Each number is 128 + 24 x the weight over the matrix's rms, rounded and kept within 0 to 255. Layers, rows and columns count from 0.

# layer 3 MLP up, 512x128, rms 0.135, rows 360-386, columns 0-127
[[114 131 123 127 127  84 110 143 144 112  96 136 136 135 132 133 132 123 108 139 116 150 145 112 129 142 125 114 100 143 108 128 157 138 131 183 148 155 104 158 123 134 119 137 125  99 107 151 116 146 128 110 119 153 129 154 130 129 107 130 132  94 139 122 152 134 128 103 118 128 138 124 130 136 162 144 127 110 113  86 141 137 145 151 114 107 135 173 147 125  72 124 125 101 144  74 135 105 138 145 133 104 139 107 126 132 155 124 152 166 131 100 110 114 165 119 120 123 111 148 138 149 138 158 103 125  95 135]
 [124 110 114 130 103 135 151 128 123 136 171 107  99 136 101 138 157 116 144 144 154 170 118 107 162  99 106 125  77 131 125  96 114 151 159 126 123 129 132 150  97 143 120 103 116  88 138 124  68 127 141  83  88 132 170 151 174 148  81 125 110 127 104 128 132  95  93  95 122 121 120  85 108 121 124 123 128 124  95  84 134  98 116 110 106 161 107 148 135 150 125 167 123 116 168 139 127 129 109 136 177 131 154 191 120 150 118 138 133 134 167 125 141 150 104 144 102 109 171 127 202 124 107 124  97 136 137 141]
 [134 122 107 130 143 159 112 122 134 112 137 128 113 114 153 116 116 149 117  96 126 156 146 129 137 146  68 133 116 121 118 133 132  98 140 161  98 125 141 156  99  93 165 126 163 153 114 121 132 116 162 115  99 162 152 201 169 142 100 132 140 130 154 149 164 147 139 141 109 143 110 132 145  97 161 117  93  90  79 117 101 116 144 124  63 139 136 106 130 105 113 145 142 113 102 146 123 128 118 123 116 120 142 109  85 120 161 116 100 140 145 121 154 116 170 141 119 119 142 113 137 121 123 151 156 104 166 127]
 [114 134 135 107 129 115 144 121 161 123 147 172  98 151 121 136 149 151 124 133 150 109 129 140 105 132 123 148 139 143 147 150 156 161 108 126 123  91 132 135 150 110 114 109 148 130 120  99 119 105 174 105 156 108 114 159 141 136 122 126 111 106 139 122 117 173 125 134 138 174 122  83 128 163 102 147  90  96 151 152 165 132 153 122 110  97 147 140 129 115 152 176 116 127 138 146 139 111 117 124 139 146 137 134 102 107 142 124 142 147 113 132 152 149 152 115 136 113 133 144 188 164 144 111 140 131 154 117]
 [119 117 120 125 153 171 146 114 113 114 123 123 143 112 114 139 102 141  96 160 105 115 161 125 144 163  89 134 144  95 107 145 132 127 174  97 129 143 116 125 147  62 130 110 113 104 108 135 122 147 131 104 113 117 136 139 124 140  79 185 139 109 154 117 189 126 157 102 142 114 116 110 103  88 114 115 129  96  98  91 123  88 113 157 163 130 157 123 129 184 156 115 150 122 102 105 141  83 202  98 138 128 133 127 139 146 164 164 126 145 164 115 188  97 155 100  88  54 146 132 154 120 134 114 107 130 164 132]
 [128 147  64 163 142 123 102 119 118 116 131 145 144 133 119 101 112  84 112 157 172 161 139 101 111 119 115 106 144 143  96 140 148  81 149 105 139 151 135 116 109 137 119 142 133 141 141 117  98 107 139 112 147 156  78 143 116 190 106 120 123 100 131 107 202 134 152 131 106 125 109 157 117 117 137 100 118 163 160 155 124 129 120 120 152 129 138 163 185 139 119 154 110 148 143 128 113 141 128 145 122  98 108 176 106 113 133 127 140 120 139 116  67 125 163  97 115 163 139 157 122 124 126 135 137 147 149 102]
 [117 153 141 123 155 110 130 115 130 112 113 132  91 103 139 118 133  81  90 111 167 134 178 141 112 146 111 123 104 100 131 150 126 122 123 167 161 112  96 113 135 109 103  82 126 107 111 151 138 135 145 118 138 107 119 137 133 113 121 143 123  83  92 134 110 104 107 117 157 126 133 107 126 139 134 100 144 140 101 135 104 121 129 189 101 107 137 155  76 136  98  91 167 147 109 133 148 121 140 166 122 155 152 189 118 147 126 197 130  97 164 104  87 146 141 120 127 112 108 116 182 153 129 109  99 143 126  90]
 [108 121 143  94 127 134 154 126 118 165 148 115 125 111  93 161 128  60  85 129 149 126 116 116 139 128 149 167 108 151 149 129  98  88  87 122  94 156 112 138 159  70 108 128 175 101  73 145 152 109 135 133  98 122 133 170 149 154  98 153 113 109 139  72 106 123 124 121 136 181 155 174 121 128 130 130 162 111 102 116 118 112  89 131 126 109 124 126  95 157 160 103 129 147 116 162 128  87 129  95 141 136 144 109 102 119 156  95  89 150 145 145 147  66  98 126 106 140 130 120 114 130 162 107 164 131 158 111]
 [119 143 156 100 160 125 170 117 162 137 109 162 101  96 110 175 151 159 122  80 143 131 173 131 114 129  55 154 130 134 135 103 129 120 128 146 118 165  96 127 120  98 145 137 158 178 144 155  89 115 124  98 160 142 111 150  88 117  88 132 100 147 120 103 127 103  94 149 116 127  89 124  99 138 143 111 115  82 125 156 109 130  99 170 134 134 143 144  86 117 132 131 146 162 150 149 107 125 137 118 111 133 107 145 122 149 162 159 102 133 130 110 109 109 148 163 130 106 150 120 140 131 117 149 123 135 129 102]
 [127 108 117 175 167 143 147  99 125 104 145 140 126 128  86 135 114 130 137 128 118 150  89  97 126 166 121 141 107  99 104 110 118 112  73 161  81  77 114 137 122 148 135  94 160  90  99  95 106 127 124 128 156 113 122 129  94 123 104 134 144 101 121  90 129 151 185 106 104 159 115 126 126 124 136 136 179 104 106 114 109 130 154 181 117 132 129 133  99 117 138 127 120 136 119 137 150 111 140 145 110 139  92 159 104 116 121 122  97 133 147  95 131 145 134 109 143 150  92 119 122 109 113 157 105 136 128  90]
 [119 184 137 145 140 186 154  92 111  88 152 119 132 111 125 148 105 113 134 122 163 113 157 171 106 168 129 114 138 146 142 143 134 146  83 110 135 149  89 115 144 151  67  96 111 109  84  86 137 122 148 124 135 103 159 132 147 166 125 135 155 137 161 155 126 156  98 109 105 135 144 141 108 109 166 151 131 127 123 121  93 106 121 129 113 108 128 134  86 136 110  95 112 101 147 104 137 152 173 151 142 117 120 190 108 112 157 131  62 115 132 110 117 116 122 169 115 120 130 112 164 134 110 154 101 142  89 157]
 [115 136 128 161 179 142 129  92 142 147 117 118 134 168 137 123  87 138 116 117 114 126 146 135 114 126  84 149 130 127 109 152 129 179 111 146  94 124 159 137 117 125 116  93 123 118 126 121 108 131 135  96  97 113 119 113 142 158 106 138 125 114 106 123 122 118 117 118 133 123 135  98  89 143 110 123 108 120 125  95 140  83 123 175 150 122 156 180 119 124 121 141 163 125 132 122 152  83 116 150 151 129 145 150 138 150 144 139  86 156 157 126 116 116 108  83 112 121 123 116  94 143 121 173 107 126 161 111]
 [103 130  83 137  96 132 121 130 101 105 150 186 158 108 145 153 160 116 112 117 125 129 192 152 120 116  92 116  98 150 132  92 125 116 105 172  96 122 127  99 119 128 165 153 130 100 142 119 135 145 119  85 117 165 175 114 140 100 125 113  84 123 111 106 123 135 104 159 121 128 135 128 116  94  95 140  83 117 125 124 137 174 144  81  74  87 135 172 122 123 137 131 108 124 135 137 182 110 130 144 118 141 108 127 138 154 150 122 144 162 141 103 137  91 132 148 137 101 158 121 137 130 165 141 141 125 178 145]
 [140 128 118 119 165 133 118 133  88 100 112 166 151 163 148 169 171 137 115 133 170 145 167 178 147 117 122 106 124  77 147 117 110 154 119 160 143 116 131  98 117 129 124 105 124 129 161 103 125 114 116  71  97 136 105 142 108 153 131 130 157 118 142 136 132 143 144 140 124 140 117 132 140 118 155 108 116 123  93 150  88 149 160 103 141 115 111 125 164 135 121 135 149  91 106 125 136 140 133 153 121 147 129 141 120 127 111 132 148 135 103 133 124 134 185 143 116 167 151 137 123 108 148 115 151 154 105 132]
 [127 123 104 164 120 128 124 127 108 134 130 122 129 102 134 140 111 119 101 131 152 127 137 156 135 119 134 151  90  92 115 121 125 101 107  98 142 161 137  86 131 113 167  70 143 107 132 103 115 112  95  63 150 121 143 137  92 140 110  98 124 115  96 128 114 142 156 145  91 143 100 113 138 127 174 163 143 136  90 135 116 161 105 152  70 150 164 152  75 125 106 113  92 150 151 134 106 137 149 171 120 135 102 140 138 117 124 127 135 106 119  93 112  98 156 104  98  75 135  99 160 121 161 143 144 115 128 123]
 [ 88 147  85 148 126 131 139  82  98 109 134 176 147 135 128 115 137  95 137 121 115 136 168 140 138 141 138 144 102 140  94 130 137 134 107 113 129  97 115 144 134 124 170 129 124 133 135  93  99  92 157 133 109 162 156  89 135 129 134 130 144 123 157 121 127  94 107 152 130 133 122 152 111 148 113 156 157 141 137 168  77 120 141 118 105 126 123 142 155 107 116 164 120 146 110  92 106 158 157 112 119 151 133 119 131 139 150 123 142  96 130 145 156 102 133 119 102 115 139 137 128 170 135 104 148 159 116 152]
 [120 128 120  99 147 167 127 110 143  97 124 107 140 133 158 141 169  92 140 106 153 109 156 121 108 124 101 131 144 134 149  84 144 126 120 146  95 144 109 128 109  74 121 143 189 198 134 174 128 155 162 134 155 134 135 115  84 110 106  93 116 152 149 103 136 108 166 155 120 143 150 144 149 115 131 117  85 135 140 126 152 116 140 141 101 102  96 111 123 109 115 113 165 127 127 147 146  79 223 124 193 141 106 151 124 144 130 125  93 144 162 118 111  87 112 115 121 147 136 133 169 116 123 125 147 153 117 104]
 [128 141 135 167 132 137 134 130 126 117 115 159 112  96 143 160 159 119 118 112 112 179 171 168 145 135 120 140 141 121 141 107 138 119 131 132 130 106 126 131 154 114  95 152 174 137 128  93 171 112 102 119 127 132 112 120 141 130 132  90 124 120 134 125 141 116 112 127 108 146 154 123 141 109 140 149 141 176 106 128 104 129 141 106 128 121 131 159  97 148 141 100 159 136 100 128 140 132 164 113 128 125 130 115 142 147 170 107 132 138 127 137 142 128 128 128 131 140 128 121 145 120 128 131 161 189 158 123]
 [107 126 117 136 126 180 104 102 134  62 152  93 128 139 101 125 111 136 131  97 137  97 106 134  93 130  80 106 145 116 139 156 160 152 135 130 151 149 131 124  91 112 136  97 146 141 134  77 151 135  90 115 151 132 112 111 104 143  79 108 131 130  92 132 133 131 151  92 141 156 164 104 103 124 114 129 120  96 129 154  87  85 115 184 151 132 160 158 103 139  89 185 133  99 108 135 142 116 128 145 134 136 130 172 127 121 104 114 101 150 145 120 124  96 172 153 135 142 159 146 118 127 128 162 135 142 111 103]
 [131 149  96 108 153 133 171  76  82  91 169 142 117 141 155 143 103 113 140 151 129 118  97 117 189 139 127 159 110 116 111 118 132 151 124  82 131 137 128 115 132 105 107 157  98 165 103 126 126 137 158  92 105 145 179 126 137 151 127 108 119 125 135 146 154 144 184 135  95 146 149 126 130 108 127 148 103 111  56 160 157 139 150 153 146 116 108 100 127 203 129 110 133 104 102 138 157 157 143 122 118 121 142 112  96 136 120 167  96  52 139  60 117 117  99 123 130 151 126 120 118  97 126 109 144 127 156 139]
 [128 152 117 102 110 147 144 140  95  98 155 167 130 122 135 139 118 103 116 103 120 137 145 168 139 129 151 185 133 162 143 145 149 180  93 109 139 125 157  88 145 142  97 159 105 130 143 135 103 135 123  99 130 120 146 141 124 132 111 116 118 109 169 136 141 114 107 160 113 167 122 112 126 144 111 179 110 149 124 133  93 119 133 135 119 116 128 134 138 145 134 137 120 123 103 115 162 134 133  81 182 174 121 106 119 145 135 123 123 111 112 105 123  84 135 117 111 124 147 100 172 128 136 151 179 135 130 113]
 [114 128  95 127 115 102 140 105 188 109 125 142  59 128 132 122 133  99  99 138 141 117 169 152 122 141 122 159 110 133  89 163 109 120  82 124 111 125 159 137 137 128 126 106 121 119 142 107 102 109 160 128 126 123 108 116 195 144 145  95 123 123 128  80 150 134 125 115 123  92 158 129 104 119 168 155 120 127 141 174 136 157  91 124 110 137 161 157 104 113 141 134 126 153  90 108 155 104 114 149 157 115 150 157 132 149 132 134 130 122 124 146 136 123 150 127 136 136 122 134  80 174 106 145 151 161 144 129]
 [118 131 117  98 142 158 117 105 135 104 133 140 154 182 133 137 158 148 121 105 162 150 131 108 198 123 100 103  94 138 138 131 140 193 134 117  88  85 137 105 148 129 156  82 131 133 116 140 137 127 132  94 147 134 110 131  89 147 134 145  95 133 125  82 140 130  92 160 101 132  74  84 110 150 107 126 125 140 118 140 168 177  76 100 100  87 130 150 107  90 135 130  82 143 120 126 134 125 121 149 116 161  67 145 117 118 146 152 160 108 120 113 118 108 143 129  93 134 154 133 156  94 127 137 142 131 136  89]
 [130 171 149 139 138 162 127  99 161 115 136 116 162 135 136 147 128 140 146  49 119 136 136 165 156 125 145  89 123 133 159 104 148 151 110 102 144 130  82  88 102 159 104 104 177 128  85  92 136 173 100  93 135 141 128 159 123 139  84 130 153 113 182  89 101 144 143 124  65 122  71 126 135  95 139 145 153 107 107 127 124 146  96 124 137 147 122 126  96 140 124 118 111 113 127 123 129 136 181 124 123  98 118 148  96 127 125 144 118 123 129 124 110 157 136 176 130 119 129 125 135 144 134 159 107 179 121 129]
 [ 93  94 151 122 175 127 114 134 110 124 121 140 111  98 147 111 107 108 119 118 144 129 107 150  83 133 102 108 104 161 112  96 148 122 144 179 129 136 149 118 135  68 120 127 103 124 145 139 103 114 152 108 114 130 146 148  92 119 109 158 136  91 172  91 139 108 137 141 120 159  95 121 122 102 154 140 105 171  86 142 120 143 108 126  81 128 109 108 136  99 124 102  92 168 127 145 140 107 131 120 135 144 153 137 110 122 138 171 120 176 143  50 150 180 143 148 130 149 130 129 138 147 127  86 140 156 156 129]
 [ 69  88 123 137 138  96 169 136 112 122 135 135  96 131 106 140 133 117 105 102 104 154 140 151 108 118 143 144 102 143 123  88 125 112  94 130 122 111 121  69 147 116 150 154 126 145 141  93 102  93  96 160 140 173 151 126 110 108 110  99 116 110 134 116 119  92 108 104 124 120 105 107 115 121 121 126  92 141 129 158 136 153  99 137 124 116 182 157 150 180 151 105 184 139  75 115 138 129 168 156 132 110 115 118 106 165 110  95 100  95 137  99 100 127  95 110 130 126 161 141 158 119 145 133 122 162 111 128]
 [105 124 146 170 158 104 133 120 128 109 114 122  99 119 113 131 172 109 107 143 125 153 147 164 182 144 131 143 120  99 118 153 138 133 106 166 127 143 182 109 136 134 106 127 114 128 150 134 104 150 111 111  86 106 135 121 122 130 146 101 100 122 137 121 188 120 131 135  97 195 140 112 102 133 160 124 152 101  97 142  79 114 128 130 103 126 180 127 114 150 100 193 131 111 107 148  99  96 115 157 156  90 106 134 120 140 142 159 123 137 143 118 112 104  83 136 140 108 153 154 121 148  89 125 172 123 157 135]]
# layer 3 MLP down (transposed), 512x128, rms 0.123, rows 360-386, columns 0-127
[[139 125  86 122 114 122 103 113 148 116  86 121 102 133  87 123 119  99 135 130 132  98 157 104 135  84 133 159 151 138 107 105 172 156 145 154 165 131 106 134 138 119 152 123 111 119 111 140 144  98 153 131 149 123 141 165 140  81 161 121 125 130 136 141 151 111 121 128 141  68 131 109 134 118 134 140 128 111 169 111 136 124 163 139  94 164 103 127 113 102 126 110 100 112 136 109 115 124 111  90 142 108 146 111 134 135 111 121 138 165 144 110 129 120 143 158 131 148 123  98 137 135 152 157 117 106 116 111]
 [117 138  86 129 141 125 159 129 114 148 156 128 133 124 153 137 153  96 106 113 115 118 103 124 117 126 127 167 136 135 115 110 117 127  75 131 135 188 129 165 120  82 114 140 131 150  82 142 110 123 152 113 150 166 168 146 180 156 139 134 155 195 135 126 138  86 111  66 140 128 131 111 141 142 105 113 136 124  93 142 152 126 139  64 149 127 150 160 160 159 126 145 103 157 140 163 134 141  90 123 129 143 115 116 119 125 140 134 136 160 150 196 148 123 112 152 148 132 110 134 169 102 132 152 141 163 136 114]
 [111 139  86 191 118 137 131 128 151 133 187 123 116 114 101 163 139 126 132 153 104 134 129  96 149 161 123 139 116 152 144 135 147 112 113 148 135 149 119 124 149 106 131 127 148 152 163 175 101 131 153 141 128 137 108  94 146 149 154 140 132 137 132 154 137 159 144  99 128  93 142 123 119  71 122 166 113  93 126 152  96 167 121  76  75 146 147 128 127 123 108 126 134 146 132  86 139 116 120  85  98 148 142 152 104 133  96 122 163 105 130 135 122 168 110 119 117 164 122 137 140 131 146 100 119 111 101 123]
 [157 104 119 105 144 106 129 174 122 104 119 111 139 120 143  98 131 101 155 152 101 127 130 153 125 136 162 123 152 136 168 128 151 149 135 126 148 148 170 167 111 140 147 150 137 151 150 155 129 133 130 137 105 148 129 155 153 131 132 152 132 118 150  87  84 144 138 163 165 120  93 125 117 128  82 126 129 148 138 139 177 126 123 123 128 110 129 115 160  96 165 151 124 120 142 131 120 153 105 136 120 153 160 121 159 121  74 137 161 136 116 144 127 144 117 138 112 130 138 112 141 116 134 119 130 125 110 168]
 [121 102 202 116 139 106  74 106 165  97 156 150  49  93 153 105 107 160 136 108 147 158 150  93 113 116 131 121 158 120 123 173  83  98 146 119 123 134 136 115 122 111 158 154 131 171 114 137  97 142 112 122 139 103  81 162 106 110 167 161  85 113 124  88 144  97 150 100 114 103 126 118 133 124 154 112 115 122 119 167 156  99  95 140 136 150 139 105 170 140  68 150 121 105 129 135 102 106 123 159 152 165 116 151 114 139 167 106 162 152 120 128 165  96 148 101 132 132 110 137 127 149 164 163 103  94 124 141]
 [153 116 110 146 135 139  85  90 111 127 105 152 138 112 109 111 128  81 130 143  89 126 131 117 141 155 160 164 108 131 170 126 100  96 100 101 144 140 111 103 112 139 191 171 136 117 106 116 115 178 135 137 166 136 135 126 125 162 139 131  76 130 111 125 130 113 169 170 147 122 149 127 106 118 133 133 128 133 133 130 138  89 146 107 138 165 103 154 198 136 153 130 112 155 115 142 117  94 112 159 170 139 159 154 129  94 130 141 130 132 146 125  94 119 138  90 150 138 181 119 139 125 103 128 132  91 158 108]
 [144 122 124 112  85 110 138 136 147 133 118  85 125 139 163 113 134 129 147 112  85 132 160 162 109  74 125  79 134  97 140 144 135 146 141 126 138 112  95 106 128  84 127 129 127 124 147 111 122 145 127 157 123 127 129 140 125 120 183 123 137 118 128 134 151 122 137 115 110 114 111 144 135 139 146 141  73  98 132 164 128 144 141 155 154 110  92 132 122 159 107 141 106 130 133 163 126 145 128 145  90 147 161  94 150 145  91 175 150  86 100 139 102 110 150 129 190 103 123 107 145 185 108 125 139 161 164 141]
 [146 124 120 126 112 113 140 149  73 106 157  96 123 118 109 126 150  99  99 143 175 148 157 110  84  88 128 120  95 154 138  89 141  84 119 140 142 155  84  94 158 122 111 118 143 163  89 127 110 100 138 158 154 137 144 129 121 101 112 158  85 115 139 108 169 119 159  93 118 150 140 139 164 135 130 185 142 153 153 152  93 121 110  93 124  92 135 134 126 164 114 143 140 114 150 125 118 170 137 156 118 113 140 133 117 180 164 190 142 129 106 175 125 120 191 146 124 138 135 174 125 151 121 150 107 132 101 115]
 [169 127 115  93 182 141 127 114 141 153 141 158  94 125 141 108 111 125 127 108 105 131 120 120 126 120 118 127 124 101 142 142 120 143 126 135 112 114 100 139 146 141 107 133 134 122 150 158 125 123 156 121 165 139  89 150 110 158 155 116 112 170 137 148  95 127 120 167 117  96 133 132 156 151 148  94 110 105  64 105 166 150 107 134 151 188  93 115 115 139 155 120 177 126 170 140 115  97 126 139 130 120 106 149 167 107 130 142 130 122 162 126 145 150 130 110 180  77  85 137 136 123 120 123 185 122 118 120]
 [134 128 111 136 116 129 104 138 140 111 139 130 112 105 102  82 172 124 118 121 116 141  66 162 152 101 128  87  92 113 133 135 126 107 126 137 154 105 120 114 129 130 126 113 165 134 134 113 125 134 116 119 163 107  99  98 184 151 144 169 133 143  90 100 177 114 137  93 156 123 132 136 144 144 120 114 133 146 129 161 162  68 163 121 127 117 136 116 132 143 163  98 172 169 176 142 168 137 132 131 109 129 152 125 120 118 110 173 129 115 103 114 138 172 133 113 130 121 159 108 124 141 122 109  74 141 103 136]
 [ 83 117 126 151 140  81 138 113 176  97 174 129  78 137 107 106 111 138 148 155 110 152 113 108 126 140 186 153 108 115 110 121 122 128 117  93 137 165 142 131 154 151 123 138 149 107 117 146 134 162 119 160  87 141 133 125 173 149 111 142 126 160 130 106  95 141 120 100 113 125 148 128 142 142  87 147 124 110 114 178 112 141 120  69 122 101  93 100 139 126 143 113 103  88 134  97 186 116 137 132 128  80 106 130 167 158 148 112 142 152 116 143  93 120 157 136 133  98  83 114 138 108 158 131 127 120 116 165]
 [123 102 125 118 134 132 122 118 112 107 113 147 132  97 168  99 141 126 105 148 162 151 171 154 131 175 142 131 133 117 133 107 128 126 135 151 121  92 128 127 173  98 131 112 131 108 122 114 139  78 120 143 126 123 113 157 110  96 180 109 125 126 162 134 106 107 108 154 129 140 130  94 151 118 129 124 131 104 109 137 121 155 172 152 120 172 114 142 150 136 114 108 149 128 103 106 114 148  96 102 138  82 110  89 123 154 156 133 153 127 151  86 150 114  76 126 174 153 140 135 152 176 138 137 172 102 139 123]
 [145 115 144 146 132 149 184 148 135 191 155 137 147 158 112 130 138 130 100 125 125 147 134 127 124 155 101  88 126 108  92 116 117 121 136 144 116 139 132 168 122 136 107 138 116 116 157 119 120 138 100 143 146 141 159  95 152 143 117 125  90  88 146 164  80 136 123 142  99  83 108 141 162 137 136 120 119 104  89 150 114 132 122  55 169 123 132 126 146 151 101 142 131 112 143 154 122 185 139 131 157 131 136  99  95 138  82 126 126 212  95 123 146 112 133  94 140 124 128 140 113 122 152 128  99  79 114  97]
 [127 147 132 155 112 128 120 138 122 165 155 126 110 136 115 119 111 127 107 106 106 119 104 110 123  85 141 132 136 102 138 114 114 138 103 114 162 103 137 132  84 128 135 123 129 132 118 118 130 193 136 147 122  98 136  86 133 137 147 147 131 135 103 169  91 141 135 156  85 140 124 120 131  97 161  99 139  88 115  94 141 145 146 143 150 143 122 117 129 107 182 122 147  84 107 108 135 121 107 111 111 129 154 134 115 137 150 116 131 106 118  94 110 110 130 118 157 140 102 117  95 142 174 122 163 111 122 107]
 [150 110 123 117 116 114  75 136 108 133 121 155 119 127 152 143  75 108  88 124 131 108 146 135  94  91 121 116 109 126  95 162 130 113 139 130  93 139 154 102 137 136 135 128 136 149  97 130 162 151 143 139 106 151  93  99 157 117 128  71 100 126 126 117 103 116 119 116  80 116 120  71 123 166 162 105 141 135 103 117 108 109 121 132 131 123 147 144 128  84 119 179  85 134 133 117 144  88  63 116 108 143  93  89 135 101 157 102 122 107 119 129 133 143 122 151 147  90 118 111 127 132 116 136 140 135 126 123]
 [145 125 175 174 122 122 152 110 105 174 129 109 140 128 162  89 142  99 118 135 104 100 146  88  99 163 107 146 160 152 120 122 102 124 121 147 105 147 136 133 128 121  90 147  91 118 109 125 134 111 138 112 130 136  99 131 139 128 122  97  98 125 122 111 133 122  75 163 153 140  91 143 113 127 127 115 136 149 124 114 151  79  87 143  87 115 145 113 136 122  99 125 117  97 128 114 137 128 134 140 115 119 131 149 131 109 155 147 138 139 118 125 146 134 115 152 118 129 122 146 142 126 102 153 175 147 150 162]
 [137 142 126 129 107  50 133 127 112 105  80 129 131 125 143  94 121 146 167 163 130 102 178 160 132 159 107  66 149 106 140 108 120 167 125 137 124 127 127 159 116  75 121 120 139 131 146 125 148 148 105  92 131 141  76  94 129 121 131  66 134 121 134 123 117 102 141 146 151 108 120 141 105 174 125 116 156 135 172  92 140  90 104 126 135 133 129 150 126 148  94 107 121  71 122 128 122  98 149 118 132 176 118 141 113 109 120 127 129 144  85 131 112  64 101 138 146 113  64  86 142 154 111 121 118 174 112 144]
 [167 112 100 134 116 132 112 116  94 136 131 120 144 145 133 128 139 133 156 138 119 118 150 135  96 128 138 119 120 147 136 154 105 122 110 120 127 120 129 146 113  93 145 162 171 131 121  97 132 107 140 134 142 135  69 120 149 142 178 141 109 161 113 119 149 115 108 130 116 121 121 139 137 101 132 132 159 140 155 141 114 115 151 130 121 116 119 152 111 146 155 148 136 140 124 121 113 136 151 167 124 149 138 116 231 136 144 131 163 116 134 121 119 136  66 105 138 155  97  99  96 118 147 141 126 143 149 156]
 [113 135 141 162 143 155 100 112 115  83 119 135 144 138  89 104 152 163 109 130 179 147 116 120 123  91 145  95 143 130 152 149 182 151 147 149 141 106 130 136 101 107 123 104 195 124 153 132 159 108  85 146 135 131  82 117 137 129 197 106 111 169 119 111 120 133 117 115 130 159 115 162 122 130 129 136 131 146 119 172 162 129 144 131 108 124  99 134 162 129 108 131 196 112 155 114 163 135 136 150 137 131 134 162 157 130 137  88 173 140 103 106 126 111  73 117 146 110 170  99 140 129 141 140 127 136 105 120]
 [190 125 203 108 131 137 132 122 153 152 101  82 130 128  97 130 134 121 101  88 118 123 144 153 121 105 110 113 149  99 121 124 100 109 103  94 115 170 141 155 125  96  87 140 145 118 111  94 127 100  96 128  95 128 158 116 110  93 134 130 121 124 122  96 134 128 115 118 114  89 141 135  87 180  91 141 184 160 100 114 124  92  93 122 108 143 134  88 122 100 131 114 172  99 127 110 167 132 114 143 134 132 108  95 138 106 118 132  98  85 112 122 106 140 144 138 178 128  80  98 178 121 165 104 126 149 101  95]
 [128 122 127 132 145 116 115 128 138 116 150 130 115 151 146 136 108 120 133 140 115 108 157 166 119 157  96 135 144 125 130  90 101 145 156 130 166  99 126 101 139 124 109 165 119 131 131 148 142 106 155 141 155 101  99  92 106  97 126  93  86 142 127 113 128 127 167 173 126 120 182 155 114 143 117  81 100 102  90 131 178 160 111 133 179 148  89  99 117 137 122 115 126 123 121 127  96 114 113 148 121 152 118 125 163 183 125 130 140 117 129 125 147 164 123  77 115 151 110  99 138 120 117  71 126 138 117 117]
 [143 139  95 127 135 133 149 151 134 166 123 121 104 128 124 128 139 112 122 144  98 155 129 119 115 142 108 171 169 142 133 104 122 102 129  98 185 154 127 169 127  78 130 138 178 165 146  98 105 133  92 156 173 116 143 102 133 163 158 152 111  81 107 120 124  99 112  70 135 144 129 146 118 115 159 118 174 137 129 134 132 139 103  90 117 120  68 152 115 137 146  96 108 142 146 173 140 117 109 135 144 105 128 140 152 140 138 126 144 110 130 128 105 158 111 138 144 128  92 173  99  82 149 128 147 100 137 145]
 [182 125 147 119 109 123 141 144 119 131 130 128 113 145 128 152 133 124 151 160 176 105 135 102 141 115 142 130 139 137 145 133  29 106 156 120 153 142 115  86  87 125 101  84 109 109 132 104 149 169 109 107  93  98 168 158 140 108 121 160 116 141 165 127 147 110  73 120  98 152 181  95 109 125  99  96 118 104 116 134 152  83 135 150 112  94 113  88 134 104 106 125 174 141 137 158 125 125 137 116 101 125 133  59 140 147 118 106 122 156 138 137 160 129 105 116 105  94 130  82 134 139 126 129 103 122 115 118]
 [148 118 144 108 102  68 142 134 124 130 141  81  77 114 105  87 103 120 139 127 141 113 113 144 113  94 147 130 172 107 115 130 105 149 137 119 153 127 146 101 142  98 132 122 134 111 115 138 162 184  87 131  82 119 146 128 135 142 144 152 140 135 156  95 119 134  90 133 146  80 147 168 195 161 118 126 109 128 100 136 124 137 110  95 100  76 113  99 144 108 120 146 109 114 123 110 165 124 135 151 121 163 151 151 111  90 146 110 139 142 132 123 118 135 120 161 144 113  92 120 121  99 169 108 112 153  93 148]
 [101 103 117 126 135 144 113 139 120 110 195 119 157 138 176 130 144 121 129 108 118 121 114 145 117 124 138 133 189 129 123 146 176 126 124 106  97  89 147 117  90 119 105 122 172 185  78 156 137  97 121 185 132 123 146  67 114 121 155 161 109 120 110 130  79  99 126  98 140 104 151 150 146 137 117 114  94 110 100  90 135 172 142 122 101 108 144 128 119 120 120 122 138 142  76 119 111 102 111 110 129 143 120 114 111 149 108 114 135 122  83 103 105 135 124  94 135 141 104 176 106 116 146  82  87 149 113 156]
 [ 91 132 131 144 140  89 137  97 150 157 122 115  82 115 108 121  95 133 101 123 103 115 116 134 123 122 124 190 132  82 123 129 121 111 143  89 137 145 142  77 135 151 159 168 162 140 152 121 122  89  47 129 154 108 139 124 128 134 148 137 140 172 187  84 146 105 108 161 129  89 113 121  94 131 103 143 105 146 132 137 119 107 143 106 160 109 175 116 129 106 139 103 129 135 153 138 140 151 143 144  87 127 162  91 158 114  71  97 177 103 102 106 118 156 130 109 119 138 120 132 149 117 129 112 102 133 140  97]
 [118 135 135 168 129 161 137 108 142 147 108 139 134 123 123  83 162 127 120 140 144 148 109 102 140 102 102 144 108 106 126 126 107 120 173 111 117 110 139  97 135 152 104 163 166 139 119 139 101 123 101 139 152 111 108 147 141 163  99 130 131 133 142 136 106 105 100 159 186 124 108 134 160  99 144 136 143 125 138 132 140 148 170 125  88 144 128  68 151 149 115 110  98 119 134 105  81 142 183 100 146 143 153 134  94 114 153 152  98 187 141  96 132 135 109 117 132 161 140 124 119 140 130 115 142  68 116 157]]